{
  "parallel_block": false,
  "init_std_qkv": 0.053,
  "init_std_up": 0.053,
  "optimizer": "ademamix",
  "schedule": "wsd",
  "max_steps": 6991
}
Each number is 128 + 24 x the weight over its row's rms, rounded and kept within 0 to 255. Layers, rows and columns count from 0. Numbers have three digits each. The size before them is the row's rms in percent of the matrix's.

# layer 3 attention value, 192x96, rms 0.169, rows 138-191, columns 0-47
112:173155110116120153150126103124148102151143139101126134095148126126120156116068129148123144115112129157146163117122106131131144156116146128117111
140:100104093113144164103118100114137123134136154103132116152142172132106129143125141124126157108091181120122155136144106119127144123162135141105171
090:141129114113111101133175133105118172136107153154118151138150157113087070112098122139135113126079106160139102100161098107098149143149114090113120
099:142145098158139146128088108070154131116137110153116117138113150141123137131120111128142143157130150168136118109123092144153139161124164127121122
101:194108094144123136126149144194144081161123165106122146153116112113118122136091097135111139153120109114121085166137127132114137100084124124161147
096:104110122122142121129100147120149114152145105168118122159075090149153132152134114110120108180130146133133077126105104150128111145124122124140136
120:116163071161136126150154137162128194157177180125118143115136145084127115126140140148104110103144104105107143129126175118100136134148125141112107
086:118112164087079109106129141103113142065095147154140107111118144110109134106156119138131157100103125101083116125134101136130151128098144107074084
084:115123066111147148124092098144171174135157141127142101074137164095152098144100156112119149124145129104143129136121099140188113149120181115092132
089:105101093096148085144100138129119126145180134089130166134123172073147097109128132108149145116121129130113176115139159133135087115131140116151140
095:147140081149136151137131102150141130182142108151146169131101105151137163136097122133104115178127147148069081130095130117122132138133115130131137
114:080149153123119102128107151121090134077147128108127118149146132159133128102145140151168117091107138109082131129116158089105116098149123158140130
109:135113147116111142129102124123109094062096106097131125159114132146104137122147120125140126139120108158154122133119157111137172137096135154122174
094:145145111135133152123138140216118096149150156111130134125154129100136097107123145178128103113146121137146141144141127098105097108144112144139110
102:138085112117139136113116166132119116076108168078137137163148151157089127115137120107154134122124153091147117111149123148166185088136161154111140
105:141130054140173142133114088137165151192163130133118122145129140098131130168053118114108121156160132102141149146123135164123086134110174106142137
100:152137057153131141161118130102146100133144101130107159101086166168144165139085123164117126147106129171128119120131122104141129126119118124107136
092:113128116139143130133148147173119139146148139140146137157104109150154124123132104147144092110113119126111108095112098065136123149149097144144131
089:120121123177131132107158109155126142147108164102122117141109130172097098136140103119161107106079113115108108123143106087132116106101057173164114
110:119116168114126140133117123090081120111127153074113101109132177116116108133175131134111096165131126088119115148128128139113100093104122119135166
091:137107180083071117100134134123142124094105112180141105159133105087110151126184108139128140069116143132125124108108098103135124116132150146137115
098:116137095106117135115154187163124138139105111118112122122115111146126116111116125158141129088137123152128093112108150135118145146144166119079114
089:137118144122164153145107114121081128163145111134143138128101195149098161141096145137108101149158142152089136120088102136105148121146135148181134
109:111109088153111093145136104125110155144174174125131127110112117133134088110156135106122170121131104143117101182138157124122127151160106175159151
091:105163156134146176139105168160149113188154138115104104098137134100146127156134135135135150107123091118153078154128137111132112105074121174133111
123:167093158139098131111135097117088133150132091166163111141099129162114153142147131152114103096126155121142152086129130124111146111152138131113136
117:171174094146146112112108128132133100097110169155146119136117093152154132111133097145114133125139106091153138074100126148079117094111131085119118
120:130120134147151117163151089118089134117164127129124118137104148123132132149101125149115112162123130106141130142123105131118134117082165139165151
103:165136082127134138142089136135110133117148134139128135092125126111145104137134123112104175092154161126149137135134153154135117096138123105130118
132:104105093147114183088106124169109128161139148132129106089132173080111110138169105105126112106129088127109140117126148117147129141159129131163099
093:122099142114105153129116170149139072090137145119132070113137145147127170134134113152123117106142098165099141110118154071133132154117087152126145
113:134132123119102125121130149072174132116079094127113125156157098153128123119120142156133081100116145128124137078113119110128165111142120182089121
115:114138123151140117129153126143141169090104106135142109117116125095149097111140106139152137125124139119119182118153162139140152149178102116116116
111:156115111113111145148117170142126133139131152147133159134131146104127131121073111117125105087115089122075126101126153076098154141100130135104098
091:117144129172136123084127158144135120115130136109098119175191091106133102167134114119086110126124151138117097106132155118116151133133100142164175
105:155117125131117140101102157124108125140105092164097095166127105127148092125131102133095136104130175131073126103170115105130135144151057140156109
119:158190105138122135116135105082131160128147107118165127107122108127164125146097135150145113116124094135131177125114102115125111125121132142092104
119:105127113108128097111177123138181137175166171101140094084131166121129157117149113119165104086148084155107125140092174126146115128129139162155105
095:139118082089135110091135086091182137157135097108148148108146141109171155133161114128115059146164143126117126098128128137131113159137133092133145
114:120109053132123127144119116127098132114224155139130160132109177133132167140110132114104139091128105118119155126137155119118123135165143108138146
102:079135145075134133143103132112144101123122174135130066142137070121115093144169100108155149130140146138122127133136148147143148129152120142154165
096:133151166087127071141133133115114111130102130103104135131162100133152095120113145123118125137122130167124142133145152158141142150141140106158130
093:131143068124111157110118115115112133098098095135136159102136122125149123111122110117117129137153155129104110114161101116143140115160155150161110
107:141137115122137112137123079128138118158179120122111157128086145097103148155126156147119074085131150154102100136137113100109145152159136109142104
118:148120146128115118136160176160126154113128134135138117106172125152167112136114120122122121070149144122117100162141140096125147136154129086130090
122:097128095138118153111100137141105149132159157153139122093132183097151113130145146113180165068118117148083155122119128108139150109167109168114130
105:145104163109122112123121142162112166119104168113119157173152079168134120100090096149155104117127138150120136165127177138117129141115144067122161
108:159081138130120117104147146121126157123165148160156115140110153129138172151098110149121118114132176152109158079135104153100141122131169131121126
109:138124153133142114127154137106114094150152136125121113130108098122184082155059145140120143093135149112089142133125125123128128136192079096157094
099:131112102120074112115141119129148132083094107108144128146117113140117095149116090132123114076122143129185126118141143117140165131148155151117118
086:050159134112112114128090159095116142118123110141119157155115135091091089103148144130132133115131133141172116140146112141142123111129153106072146
107:136095190130115128127141142115093111102102167177138113107114097161119166108166100132152095141103117119098152099107136088120152114135133149103120
105:108120118115129144147115098124138152135095124157104158110106155149125128119123107149144172186124087114156112118119141138144096127142125154103138
107:144163121123127124116104101162150128119145074107100143148155128131160135144184070139155161090145131142114124168154125135172124144155102190138139
# layer 3 attention output (transposed), 192x96, rms 0.172, rows 138-191, columns 0-47
098:114182095125161100125134173103113149103158114088101110156127122124165164157104132125154147127113114187146150108109119134128149129147131096112106
134:123123124168140156148114161140124131127111068146156123112115157131130115123102192135119134108111129167137139095124104183129128127129122099128159
133:136172119117134128089127154140097074104100114143146114084127130104179158118148172093122126133116106140180154142096129154134147130093099151111170
081:104105122153128120124079108143124105103137134131114083123129120152114142170123141137143115172110136177137169111097142164139124147103121119127108
097:145123148148113155076176141124140129142148117102154156129089122145106143122133124107114096125145136149160105137124172113119083086131126167146114
103:093132154150146155113148092129150131135081107075091120126137102115086123132114156143197102160140111092138124119104136100116119147143143139173103
096:140098127141145135143140124124141090139157142150118168137136147140124205120134104103150120113149142156134159160126150135103096149122168145157156
099:127131144080062149120119109118112106144111150144154110123137161121133121092144134114130144123129126138156163157126136161086158110146146117105100
085:128090086133178190134100106139134123122143133161158161128107132103112110083117130091140114109170104112128149155116145124138176115134130149165123
092:129178139159122118113103136126092139147144149129102124081164144111144136131095164127093137091129129096119158134099156177161136123087119128122168
097:119125120184166134140120117132135122140151117114128118129136139176087159135136079131162127159138157213112136145072127122103107139116136140139109
106:090138167120140140145130140128160161114161133184119136104136148166107124128136115097095146102121146146073118106136100085097103108107129176112141
085:104154122143115086146116086124153160115103116122127152141129115142125102100163138148105133140095131145104133148135067117136116119157159118086107
105:130129131158111141140151159137122086161189107133128161099132157124164114135143113111123130102164082131119114136139168152104110099115135124120162
097:123104152126087155116191087126096150135105143119118151152124127133145116122125146114099108129133162138117118116124142133109117102118119114111120
099:149127106162175132119134066123139137129142106105148158122110116124134136151152148128107123165144131090168171110115125167160106142134139130173155
094:140116080144125123111106136114135109130110109142131122125125115160147142140101131151124094139144113193167133108150089118152118178110171132146108
088:103119126191156109140150141119131150158134144134139130097132112168155144133099080117171131089156110164066085086093138111145126161131106132116100
108:094121149094156159127122158097116122080155130118142112107134126124145150128143161133116101108179153109138128090101125134120134091094132103123103
096:135129156116110158091086134134121124112142142132139120135148155132105128152151167120143167139177112120143122148136146133100099123084137098114154
095:107093131114125101162102119146159125154122131112143132122086125116140114110076145125117113092074096119110124123132129105151124150153128169119102
112:113152141125114174157120138171138115168174136105122104133136122094126100118134127159156120111116108107125121100168135097100127133107112158105113
096:122116169160128129132139125120134179137163155136144100144103120182154104135111101083094130140155136161102136099101082090150128157132114130080151
121:123126155156150134127157115138120101165159126112131157129129135103132149136075136132112149166152142056128118200113166143174138114111095103120139
100:134145117113148172109145159138113114155154149114147154152100151080137135148118119133111079104148152102160121105132193144117124085090155108119138
099:118098156124075110130141123102107145119163119125130116136122127189112162177139105127152122129113107156137131137153109111083140106127138153139112
089:195119144103133109112114088096134106145152143118122115134142169141140112131122113134153090148098099166118151108140140163104105164088098167118129
113:120112127142168135103191095117118119105124109133135140128111148178095150167166154163148137124167146127098134178111112079121097114127128112085141
113:160119118130106167149127116083166140140143114106151128113099121085105121118129142142147155126121150111173100126096129168180124101105088095118210
120:142145081138147140130149110163140145082170169127163125115138119093132135144113176120157118128123164137085111148116142130166162189118140104109118
103:092123151150154114138126155131098145127185148148106093110108135146143119130085102172079122118122128141126116132143105121103138109145104130127121
116:112132142116086137125165110075160102101090142131114128093129135150117141145151136147117184163129118136108130159098116117104135093139147168112115
096:121097149118132113142121150131159159104124076178121116138108103093161107151151158143134154137128132119188133122137116160120155137134112106108137
109:152115105133121134147112176112129135158147128127161161113156103112122160108145064110148089115094118184097108138154142110120108129095101125112142
100:108139148138132113126162120093110115148107087104119122126155132151148076138170158173116140091104137091118100129109157082127117127158131130130144
119:116140112101095142134099130102141131156098151153148118128113108118159104140152155146085101083095121172123126120113102125092143119145096152098104
102:141141162128133102118166102132121139103128083116179176118115140150148145110109086191131158162121117159136162113151079119113123091119126098145154
116:108153104132129134111134113154177101168164143138116152102119162113152189082112125130167108118156141164114122168111162126123122124128131106119163
113:112110103162141103091140100115154134150096104130098145108154092119124166160167136106191142110114127104126097092129111099105113119133117106131113
110:128115111123113105152119168129099122139205138144155181129168153110175166129136146110117140096171130076104137151149141157079116111134122128096166
103:089097088113139168132109105166153125140114136124088106146162126099087148143082124138116124148115134096135097191107163087115146196145104119109129
113:103108119131142109121149088120124133103079112137131135156155123143115123125136147183100145141113118127164131164112135112174156123142096135102084
106:116106166136107139131128184147170120125101123116096159115191110126151138139103172128130153146108124104148154131115056139148174150150098140113106
106:124126099113109165145175116110083137129138177157152145140082120109164125148128149139139106137161157114135143149123089163102119121140109099171123
095:113115116119128090154168182182168134122157128113112138097151132131172132155151138160137120099104123136133118148134142132123138115157131122115100
111:107122135107138143144098114166145133097182153121131122057153145088133109121107156110121164085139136108087164114134164119124092134117118110118135
096:134114133144121149155122103119135106107133150145111104153115127150097156113136077138093098128115143143127146183103152163127125148159129121105115
094:132126143124096102150155087118140105106162179103134099156112168124150188165118106105162126139128135142096139136128096144098112106145150122111138
104:104121145099165130113137126184112103171121136127093100123153099122155102163086123144133174112128121106153129130150139125121112128137103081156124
101:118142105137116154104135143150119182121101117102140168111092142106164111158119125150146145095137131141142121124150087154101116124160095142116112
107:133083152099137096137104161083115148109123137092129132151144136133103139093184098117097142141116157161156123105117143139140126096125150121099094
097:142081144150138133132125122152149114138128147150115156130142094149132119127128079172170106097142140163107120140127122107118119146124125130097072
099:120147108132116135137137154133100118123134080169139124131129116152148136139111138106117158179130177170121150130129160183150174081136113145138150
110:103128127126158161125149120140148124054123119116125122098098112139130123165151149184162173126137153136154150181115137131118085099120116141121144
# layer 3 attention query, 192x96, rms 0.18, rows 160-191, columns 0-47
087:110114124131120103169120125155134131102152073152129137166137127125143116160161153112147124129157088109127092084096079124124122127135117182131118
066:100094145107117127143120121141157111109176096114145141149158082106136131142163135131170165127128088114102070131109126119118111108093106155135139
113:151149128130150139086159109106134156133096128122092102111124151134114119098118143146132151095116165141141127111117132147129169148151150107131154
110:138140125126151149085143136106109167126092117117094122084109141146120104077129135157141159136094149144111115105138162156124142157120145110129150
095:139142164137151173093158142133110146136102101111081101104133129167112111098126123154140158117106125157095138123142139137108141154093137100122166
128:083124126107084089146124109122157116144131097120100131159151142091108106157140130098122089145151102120119101146094090103138093130161141137147113
102:124103143114142162158096204089121140147131099153136140125056142148110149106131112116178123156122169135132178101176094129134124091131112113110149
098:122106156127167137129105155117128115139138177106135139127114173160128115105124128174144170162080153116165113108153110166137162109141119172103136
083:112137149145121095170128130136131131190123143137127148133153124127119143154106106109136095155108140127153128090106074106128104143128125178146103
103:093113140115103097173108127134143127143148128135162161167149118122137155155124115104135127146144121119125136113123076102112091103127112147097078
078:170152135164168146107126106125109133108172123092099111097120132137140130120144152135111141112126128135140088139107165132162156150142117117130172
064:133140106144135170135122097143112130105154091095102134115121133120127118127133152181175125136151122107104128154124129098098116137096105081134170
095:170119130160171119114144114115107147109118154127102087113127146141143122105128124186122147117112146150168158079155129142106157134133111119130163
096:125137110092149112116106118150143103133169160107101141166136109104117115170140167100098128057175133105131104170113148115171125156114131128138131
100:132140181101134136096147142147134118141063109101131144150144123134133166153120109128119136115134129165125085123139133134132142156105120159117147
107:157095108148164107143125152112105135154177101150133126151119112138160126134132116123120130145130103147105143115085095160127106118163130147169120
097:103157099150152168127104123127154102132133123121143135096125145112146154140107135147098087186115153111126115165140124157134152116107166131109137
105:101100127141126076116112177130128147119122122074119124109130103131151111138121126144081093132140107080114082061154166142103099127113114112120128
101:150086141110121131168116097129119122155153156152168171135097089129118132141131109118139158113091141103162154134135058147089132069149117140157119
104:145140125184144117134099153156125119133136170147156108157102167085155151142114149112131172154152154127136139191128138096139114145123139138142162
092:141117163140151140135155170135121125124121133104149110142049094145154124125112107123135188129131160153110160137124118108149154119115118129114059
104:137121104149105126106163093140116134110114143147115139093108134128119148175162137137134122104177149139129123160081147165117131100133107142159121
134:141114126113103140116158113131122129123119146105111104115123148145153069120172137123133138108140106139089137148102132101159145152142142117178071
109:131139146116148103148105149131108118115124134101084107142121093178157113102175133131133116105129164172182121153144082169136130110123108163128127
094:128052110132124135121106109083126100126107156146107118120145144169138116165095094155096104156126116124124109156112157119104126096160123161152109
106:164133150108141107150104091110107136101119064131164136134161112146114153148108132147071143137090126153147113124111106134136144074155102169141114
111:123121157142159094138135094144092070118147118155163135111139067128140165144140108097146127120137082114111129120110120135134125083147067111143099
109:139131112130143140177146145101100137144101125140165137158113109134137144107113077141097064127085165107162126093135114133116149099100136132089111
106:129132113092107138131121100139134149095096135137105100087153160111116123143137120141102179111131110091146128179108156140161138156114159163182153
104:151133099124118108120144116092129160066146112142140148168141151162148134142110099149065059120129132124149094139134130103108129096147155130168116
109:152160137074133162114122150141165155096121084102096095151139127150102087106116150093100122139124170111104075169130142135151123131144132073129114
096:120118111129101108163115127157108090123119152092160168135181157176127113126166063129108102114107098096118104146129117180108132078133110169150120
# layer 3 attention key, 192x96, rms 0.177, rows 160-191, columns 0-47
089:119143145127097137143148128103136114118162135121093104116154143104156143146145137153139173164168143138112063116078106140139141176162086106163127
068:124127194137133118122089141108133093126163113089121136144180131096145128137128137127128210146170152130132094100072130163141149131142080143189153
098:143126143161143157103139122125130090156130123101098086124152144130132111101107128161118117097129165123129116143133157146138172152110138112118157
104:150128177135144168095138144101114118128124125104107078078127130126139109102127140147121114103120153152106115099112178138121171150090120125108149
102:141120143165171177111133154112101087127152134120122115101135105136143149092104126172129125130123151129130131137127161149121151113072132137096160
108:088136130088098083148120110162149133123131119153129152161116105101107126172153116112126139134152114097115110161110113110165099141157142126133126
098:104156153119134139139164117149131122130147069122110156142133141122146099104131076102140108142127106144089167109180081097129137112165095115154173
101:124116124099112072116136129160119117120134109098084119124164161089116097137156105141111123115124086114119107109100100136159141142178118152183130
098:119135127117112086137107133152113158158126132151148188140142123114127136149125129121142126119155127117156147100099115119133061124159112181175079
109:119121112125124093139116128156141168135117117168182173152089122124111149142130118108152150126130112125149169102124103117134090111149128167124080
078:119142158131156171132097120071120116122146116072077105111155127132153109120132162130141151157152138129160068151118117158147146138122099133146159
061:121146122116164145150126091117163182147124086121106156114113137111158120138150115101180153127118110107125120172086147106101125125125119132168144
087:160105160148154159106128151107083126152124140111087067129158133113163105121083120178130165122163124160175135112143143149133147118110137133147137
075:096091100099128123139070152117112104118136167086102119167136119111084165160121124092105130124145153108153120143143162132154134153104153077091157
112:098161159061119145095131138152147116112094169134122099131121123084120159139140129148115167119138124156109138125100122114156136172130154133170141
109:161115160137114101137155141105131136128186118155132107149138122137164090162136084109127129107170098144079113111150111150116116133129114139151124
117:117134097172159168138130074121149101148112134126135114126116157135184108148145128155101103128135124103113091178141133147142118116128180129104090
102:107139133105098084112128168113149109087111120117143113137122103127146103162121122173104109117156137111145083055144133123138107158108087101134127
098:136120126101130106167148071110126129123161115125130137126120081119146102147132106144151156133143095108129109170132045148079110087183105137168110
121:160142108156138114130126137125095091138169116135157139174083159116149155119115147094127163140137140131166109148171152090136149114122174163116147
099:138150169138134113123113145120108126141134119111117128149098150144125099110121091135125164148135083132110160136125096127114138135145108136151076
100:116118113156111126100164090121126139105135140135098105102115148150111137156132142144117096145166140140090127199122117178145145103126130163131133
094:148085085167166158163084154099104124107148166118139138144122158158125134130099156160162125157128138123123146154099172131137154149103116105090119
103:075109105098129092143120159133129114129130121094063118127124138147162146101135101108109096151136129153153137120078094149138093118151113159173129
104:159108106119098149145152116106136138106118133112116112122119134130122105175111115143130098136101120150109102145111133097101145113138151137145105
111:126121175086093099143138086121105161132137065119129124156149125122110137160149122130069148120123111128134111135092093156126103120139091140160107
117:111132144150164110130137095129116089127140124147195153136107105154141144149132150129153123136137128082118144124103121136126130085155077179122070
101:124147125117120123144187124135153157132085117151129138117148101105130116090129103163117111124146120094121118116094095141140130149133117126151079
105:146117119083083120139129082110148136093125131114124099086128148118110126136130149143079142094136112119136115154121154125190128127119136160191149
118:134093118106078143131155127104120156102116098150123121143121142151110093139157115132112090108130139108098068174153128143120132137128141136136103
102:149122125097113197108154129127145134136134098107100130146120091153105128097145098088107132149153148080090115121092156134123101134111127087136132
108:155135075138106130162124120155135107098116129114160169120167131134137141151117095167150110146139128114103106138083100162106122108110111154150094
# layer 3 MLP gate, 256x96, rms 0.184, rows 0-36, columns 0-47
104:119127149152131117125117121133121123187113114123138126122167140134091140121103132090120090121117167125121140095121079102160110134110123083147143
117:122089154165137127118122112121165157116147115138102157121147139144100109141124141137095129122183060090132156108125116110148129125117128157146129
108:165097096149133083124071148119145109110132128126136123137123149116140148141129154100145139196175140106150133142145137109130121133087137100106134
098:090140117123147079142118163118124132187137125155136124175117120116130136126118121129114147148129111116156132135143109166127113113107156151129121
088:139089140115132118127143126120139131092178115133155090130160161099148122112141105112165114131194115123113135148167125136165148120118124092149150
103:111158161158105124131159105107135117141115159155104147144125157086087133132105108083162143138116151141122105133140122118140095110093090128140132
094:107141111138118159175166101154078133130139113116089127149104147147163145122130119104081109111135133119125105112104106099123129120111124145147126
095:085098149132148144099112144177085145115125133118087102124127165109140122144125137112154160165145129124118088092133087139141156125127128128186133
107:120142123131139101154140133115165121138097122117091108150141142101077123136095123136142174077146103110153130095172143096088127155172221153134115
114:124106106108146126096142143155142118104136140100129128095143104139122134160096091121130091084162125150125115115095121152142107128105099100122075
110:123102174087112137141124143137153159155097133158132173139166102106094156115101144151129116125139110115094120091098075113150128148114152129089162
103:090121114169109152130089156128135091110128124136139081128139089121136140120114138104114149122127076119115108113122085126127095156179159132109110
101:173159103086089142104116153138128119176127122131141142150119121122127123088127105113124093104129074155121130137152130091123113178140138137123161
094:101147115129111109148111147117125108160187171142132102135154141116168119160129095119120170120143108116115119137157125123083166167157122095162111
100:065124180131136132134175115142117086097110127143131116108102125063129115128129131146124130101138076118153120119139124144128152130133073177175129
107:114170110104128107128119120157101120149116109157146140142087143137144153148126140095125122135118060121143163123089164156133133144161167142099163
100:124084109177104134114117133122143145142104143159144168174092090147140106144171093118135102122109119158126150154149153100102104124133150164134106
104:149119120105109124139105123122143129143137111148148142174130139161209111088142126116127138140140130119119140117174131109121126153132142086184161
099:112156113122106109124142152128142146076162119151125129133113101071117109108142144129131192077125119137134125132086142157115132129145088127163111
102:107105155172137128129126107099156089127109145145126128146174145138152161159152133156143125142157128120097128169111125130088115120125105118155122
097:151140144126094130118090106113134136131153145151153118138095178115117135155147118166126098098104165127136118123108101118162067129130084123160148
097:113118147143099116115146125143150124166123135152168119094164105115177090115155115124107103127110123128090136120104085131175124111168168156102144
090:139149141118141091085147139155095147175117109110139141121110099137192091148149190115077171161181137121141093133110144118127169116130123100145156
110:148123065128073091103129144116129103141060145163142103134115124117169148153103164144119099127154143103151176140134130116123151161147164102144127
105:112140165076124139107158157123124141173148159145123109126120094147110136149097131120108103089153083160135139107088149129143137150146088157064099
098:115095101133115095140145123116128115147115124119095125132159090140071130114105116154159101130148097097135092131119154158145148131147166087162114
103:067136127140134125116132051118130088116127102174136125129128138152116104148124077091156105118117153147178090150118134144120149108160151151070132
105:143138117115116117118149123105117199105090131124117127139127135139111117179128146135096156126148071143124155135078137118146113164160147139116107
102:147117139118094153121126142102100101119155120128130165101151105123137170150129119070123082130192100125130103149154156115104121123100133158161111
097:113140149112124137133133119154122106129167123145091144153132153123100139152088097131125123167136119111139096191123156136132087145097133158166105
089:134126167155078101101129142122100148188112180113121141101082090132140153151106145124108137108129078088121138142126125115119154087098106145118107
106:119140151119147095130147152149107101130156126155098194139126118067126103114111149153108135107125103120143087151135114141164103142171156133131141
104:127134099115085148120127150088191128144115117158116145108080087115112108144130155153133107084135101123178147138133064108168156131129134137102144
106:116072144143148064126179152162099095151137162123171128105111127163097144132138143153118111133169107099107136179150131100121160117147150103121129
101:143133130134148125092144126099129123108133091109153093119153087125150127116155141120170130127137172107157131163129105134114117129057147121141138
101:118125143145105129140185116108139122139102098150147144126147157112145091113135107113129129078185122117101123090091137121126145123119164128124156
102:102139177145126134118151127110152109143166126103110095144110125120134157163155112136145142128191068117148145118149113146142117114186095107146143
# layer 3 MLP up, 256x96, rms 0.176, rows 0-36, columns 0-47
105:057082140092142121153118106141121119139137116121132171101133150161159159118140156156142140106090148132137159092120164129083107145149135133122186
107:123142117154162132126086156169119074123179158108125149133119114138123128121154140118160141086114104125163146113156113141127140130129132107129087
106:116096134119146124127130127144083142127102184105111105068113142095089117132137139135117165116096115110112111110099140142127128130113157092105097
097:156118132135128107136134158127105137116142067103106151153103158128161122101146151124133101141140115114084110127107143114165148138139114111146137
091:135145100148135091101120183148121098116127164141119130157153132126115113147102136142139182141094144116167152155139172139118123118133110097150114
096:138111116148112174109152120183085149125164166104143096126131132131112129143099147132157102156139115108142167077143145118113119125112178120140101
095:147111136163137148166123154129149104113134115104104150120105101125170145143098115121138123131150116116144138104122134100119137131120105139139123
098:131095137101152092119137152121127115142143144149103113118094128115187086124145092149116109132123137117134131124159106115133106086085171064147075
107:145158118117140118132133136095188136104157142125122120115149111106102179093068102117119141109140094102157095103115156142100185154126171100124165
104:126111122134124112145150147151129096171085156095095127138115129104098130149113142120170098104144157124115129100160155092160119141112145137092088
109:124120179101116150084133132105136139141083120121134146135119117155139156132150158158142093109144158129134128116100117105111117125157160089161094
107:121126092183131135121136136142114099114148101146126098149123089116102152104141090141117172096153111124145147118098110098088154132141146149121137
104:103157094148107118131137105105120109146103137098137151128158153111087120162128138181104120117149103128166084103135168147158138140089131128153146
098:117110086128160120094136093128103168133100088132116133131165209129126118151123157142153111132130153121122116140144116183147159128134139151153147
100:127133086161128128138067122131151130131140167129158146105144144154129121126117137104109128133151157137149117154123107072134127161141134096114115
110:126142126095107102163136132142130175179128103149113126192156072108139128116128154115127130090122123101147169114109120118127107144178172126136129
099:138100132168120108139135131165144118134053150168108137168106125159111097131118099160150134133138128131142122129178129143127106112119130152111108
094:135132112140158150106169129137131080122135146109170128147133120109129118139118092137161131099163166143102131136127144124086149115057139100109091
097:100124125124134153114120151166092082163118120107138174112110133073147133140100104163209114134123135113127128111100141111148120151093131141098107
099:135107116162129163154098167121098074166140125107134131135111148101100124095142092120151111133192150153145093170114143162132138119128190135149133
106:111084136106150121124137169188122138099131128143134152149065109132108094125156149076076170108097126129161100127124123149145120128132136090145103
106:121134139187127130189107094148099147125132134123111125145097135120148167153128131125118120100167122142111124127132180082122098141150130154170121
093:103131136167113147139118109126142148102086099175145115149153131122139117110145091105127157115152084147144104164156123147152160091091132099139142
106:102144092123123128149147106154142113131123062110131107097128084139141146174124109114121149162139121123128142146156146061143167152164120114115145
099:097113127113116135100105132151161105153133129132120149115128123151149134108111123149117098064160133163154085143145162137148083162134117153122124
092:140099144101117122141149109126132148148117138088136128126115089146114098149168135110114108119098175107136088122137127137089161113132183168107152
100:088158123139159153133081111135121120072109154146087127116102139134145137141138132084113102116153132141112126121093187106131111140157067135112140
103:116099101144109113127114101150130111153143123141129148089142097173130109067109164140114113115141108135130122160138144105104153116112131133130143
103:140147156123085098103147111148122117170111091136146163096160113171124133120132166117078121133138122106124141099127138118148121125131135158128138
101:089125116116145127127101115125136112121139127114167089170110101158138117152113090116138115133163147144165104124143124160132169143159150127117119
091:114111162126110126172121115146141157118077129123097131119145134122168109113131087132123120140159158108117113113110106151139108101115102181100122
103:152107108069158098149139105136080119088119150124150120123112153113129081131128140132116094112137110137094135206164149121163166117129132121119136
101:113126167149158138129125113139121127117155079098150167132139173093128145156102152110146152133119131127123172122099130142135127154108127128101140
107:171141127119111157124118137116116110099134081127113138152098146074136090093132112104106127092106158110143092089148142140132114107076102153164162
097:104133129121151122124117106121120126144084127079142167164119114144115147138164162161143134119137125097130164098094154154137145118147105109124089
104:131156109113159147182103125108186121132142118070110147114147153164093115080097095109110116156134080121095133128103103127121127143162128154112133
105:143105120131142139124127119121123140120123075078130143147094143111124156151160116066166110145149129131186156106135134134154125123096134127140158
# layer 3 MLP down (transposed), 256x96, rms 0.17, rows 0-35, columns 0-47
104:105100144141133136139157169143106169131100139131117072145157142081089135079102139105155137139103106124134102146135073171134161149170143101125138
109:155115098138123099134151129070154171072148116170079123118153125122140142128135110080167162067137138106153097142110153143118145124159062099109140
110:164132114142122084113115176112131114124123120097089120117158151143172125090197146115124129121174129122152148119114134100077136154135148131145182
097:128181121127131146103139091102143119169137102176148098148093120122141101119140139120109139174141134094170125139154118145135119157118146131099111
093:150098094157188126145096118135143097130130097110056119110178118127102122125144146137115139138131119101104133131122160131186145158133130185127101
097:144131103117123130121131155132099115156145116118136133131123097159111126130106084086146151156127109094130101090115107156177122111127132121108097
099:125122136112114155110140148113165118132120117169161154116093112131187096149155163124116142126114107142120168119119142131080133082160143147121138
098:095149111147119136072112137107127097103137118133159122165129139135146154116158145130111120130105142079149118125084142139129068130133166138105147
097:139146112115120084163175148125134085103123118124111105151140105107085111107048111152133146109080115108135136116130167137120164135170135133106131
101:157150147148123166109151151119129107132104105146193140148122120130145145148125115126118136099142122145135115112137104121105095152115145122099113
106:119159157150143115126168150120142151120124104157073141155137070140131158126106115136162138113135118135131150131140113090136125137138128148120138
104:168175120155130135082115101100119112118129090096123097121121172112124107138130125128152144145146099133110106128152161134133091118160156130080139
103:107113107155137137116080125131116125143120096094130138097127136086116131127136145142166128121177096123116136123181098111111124124104126145136091
098:098134118152140105159115150142125121122157125142149146139134136172167146131108123154158140121117172114134131157092140102106108120158096116149124
105:114167143131086122132087155164137125114098144126121152146121127090116158108132156120110115084167124106129120135128084143128120147129161087144111
096:121133182132155151127073123094138112111155142183126156125080107137121138078123094164140109112101141145124139091140097140109096117142168124083139
094:137139142131129129168128149135082137168139149086062125108148133071155107104110161127161103124083146142168105121118154143151116150118091119095154
100:096136145120085088155121138097150125114145120155150143090117086112126085131156149150091120118099150122111133164097114146148142176145128114192130
098:122102078142132157133146133148125118142152168143101082125087088128140141123107053123137105140112130093130165148130139120135148162107164111120071
104:113132163139123144198182133110129131128081144135173125102137148126118113151162123167149137137120115127106132143138099184123134126163138108127152
105:117101158113094137113136140089082155117118141110113165112137114091132126152131127146166127117154150062116155163160136143178168146153134137144142
108:139116106161111119060106141129129119113121138149122103087097128116134096132129128128112098116141112118146129126101138138110121129157145168150132
094:109139094139130119116122117093093133117090154136131088135097094124123100140106162115127102134166116105151116102165113150135147103115125119129137
109:126132067135109100102131123134107071137101182132127120149141104107122127118093131114093121134132170154130152157160109138109136122137160103149061
101:156127147133162175116140160128070120131106149120109145103123127111080133091134120130142146091156107105145151144125132137167126144118102146123141
095:137134170168098171120114152115131145106116184086159130156116157154133169136136147097123134105127122128179096118152123124113154114100131177169117
097:087097133116130100110101138074104147146101133155129153094114105110116136145134178121099118141106131077133141132116141109074138145085151122102165
104:127131131091141144115129124134069104161096119123118060115167114165059117157129151120149145133121144171117102145104135123118111156144103113145149
098:173111125132141112120126145130121108129124118136136132149115114119174124136141087169126114140165126160142119134099158074115112077114141111104109
102:129119128130119167128118110132143159083121137081084123113137146141095118122112108106161125133132116115124075170105095136119144127164155132132130
086:147094099165117116141104098126101164153112113112148165138071110162111152146128122152130117127102134146126155168127093100060172158127147132106147
106:135130159137110133135134126157100144132098159180091121150127131108135142147094156123122156112092144121090116134121160148187169160141112118112111
104:126154149157134111118104073128135091135143112138122113156100114103141112170104141122118186119123126147076111108123092161114107146148150148132141
092:120120135123127111136129119119126128101124125206116114115152105124123160102127107130125120132142105151152113125127120145167102107109092134105135
097:149130115136087141102142125155165102073120128104158171090132152110172136103134142154139156121092123126155135141140125146099093153114178118135134
100:126129139152156115133156110147141126112127101104097074140128144086134107134112129132172133078123128134128147138090151124129127155132145135152087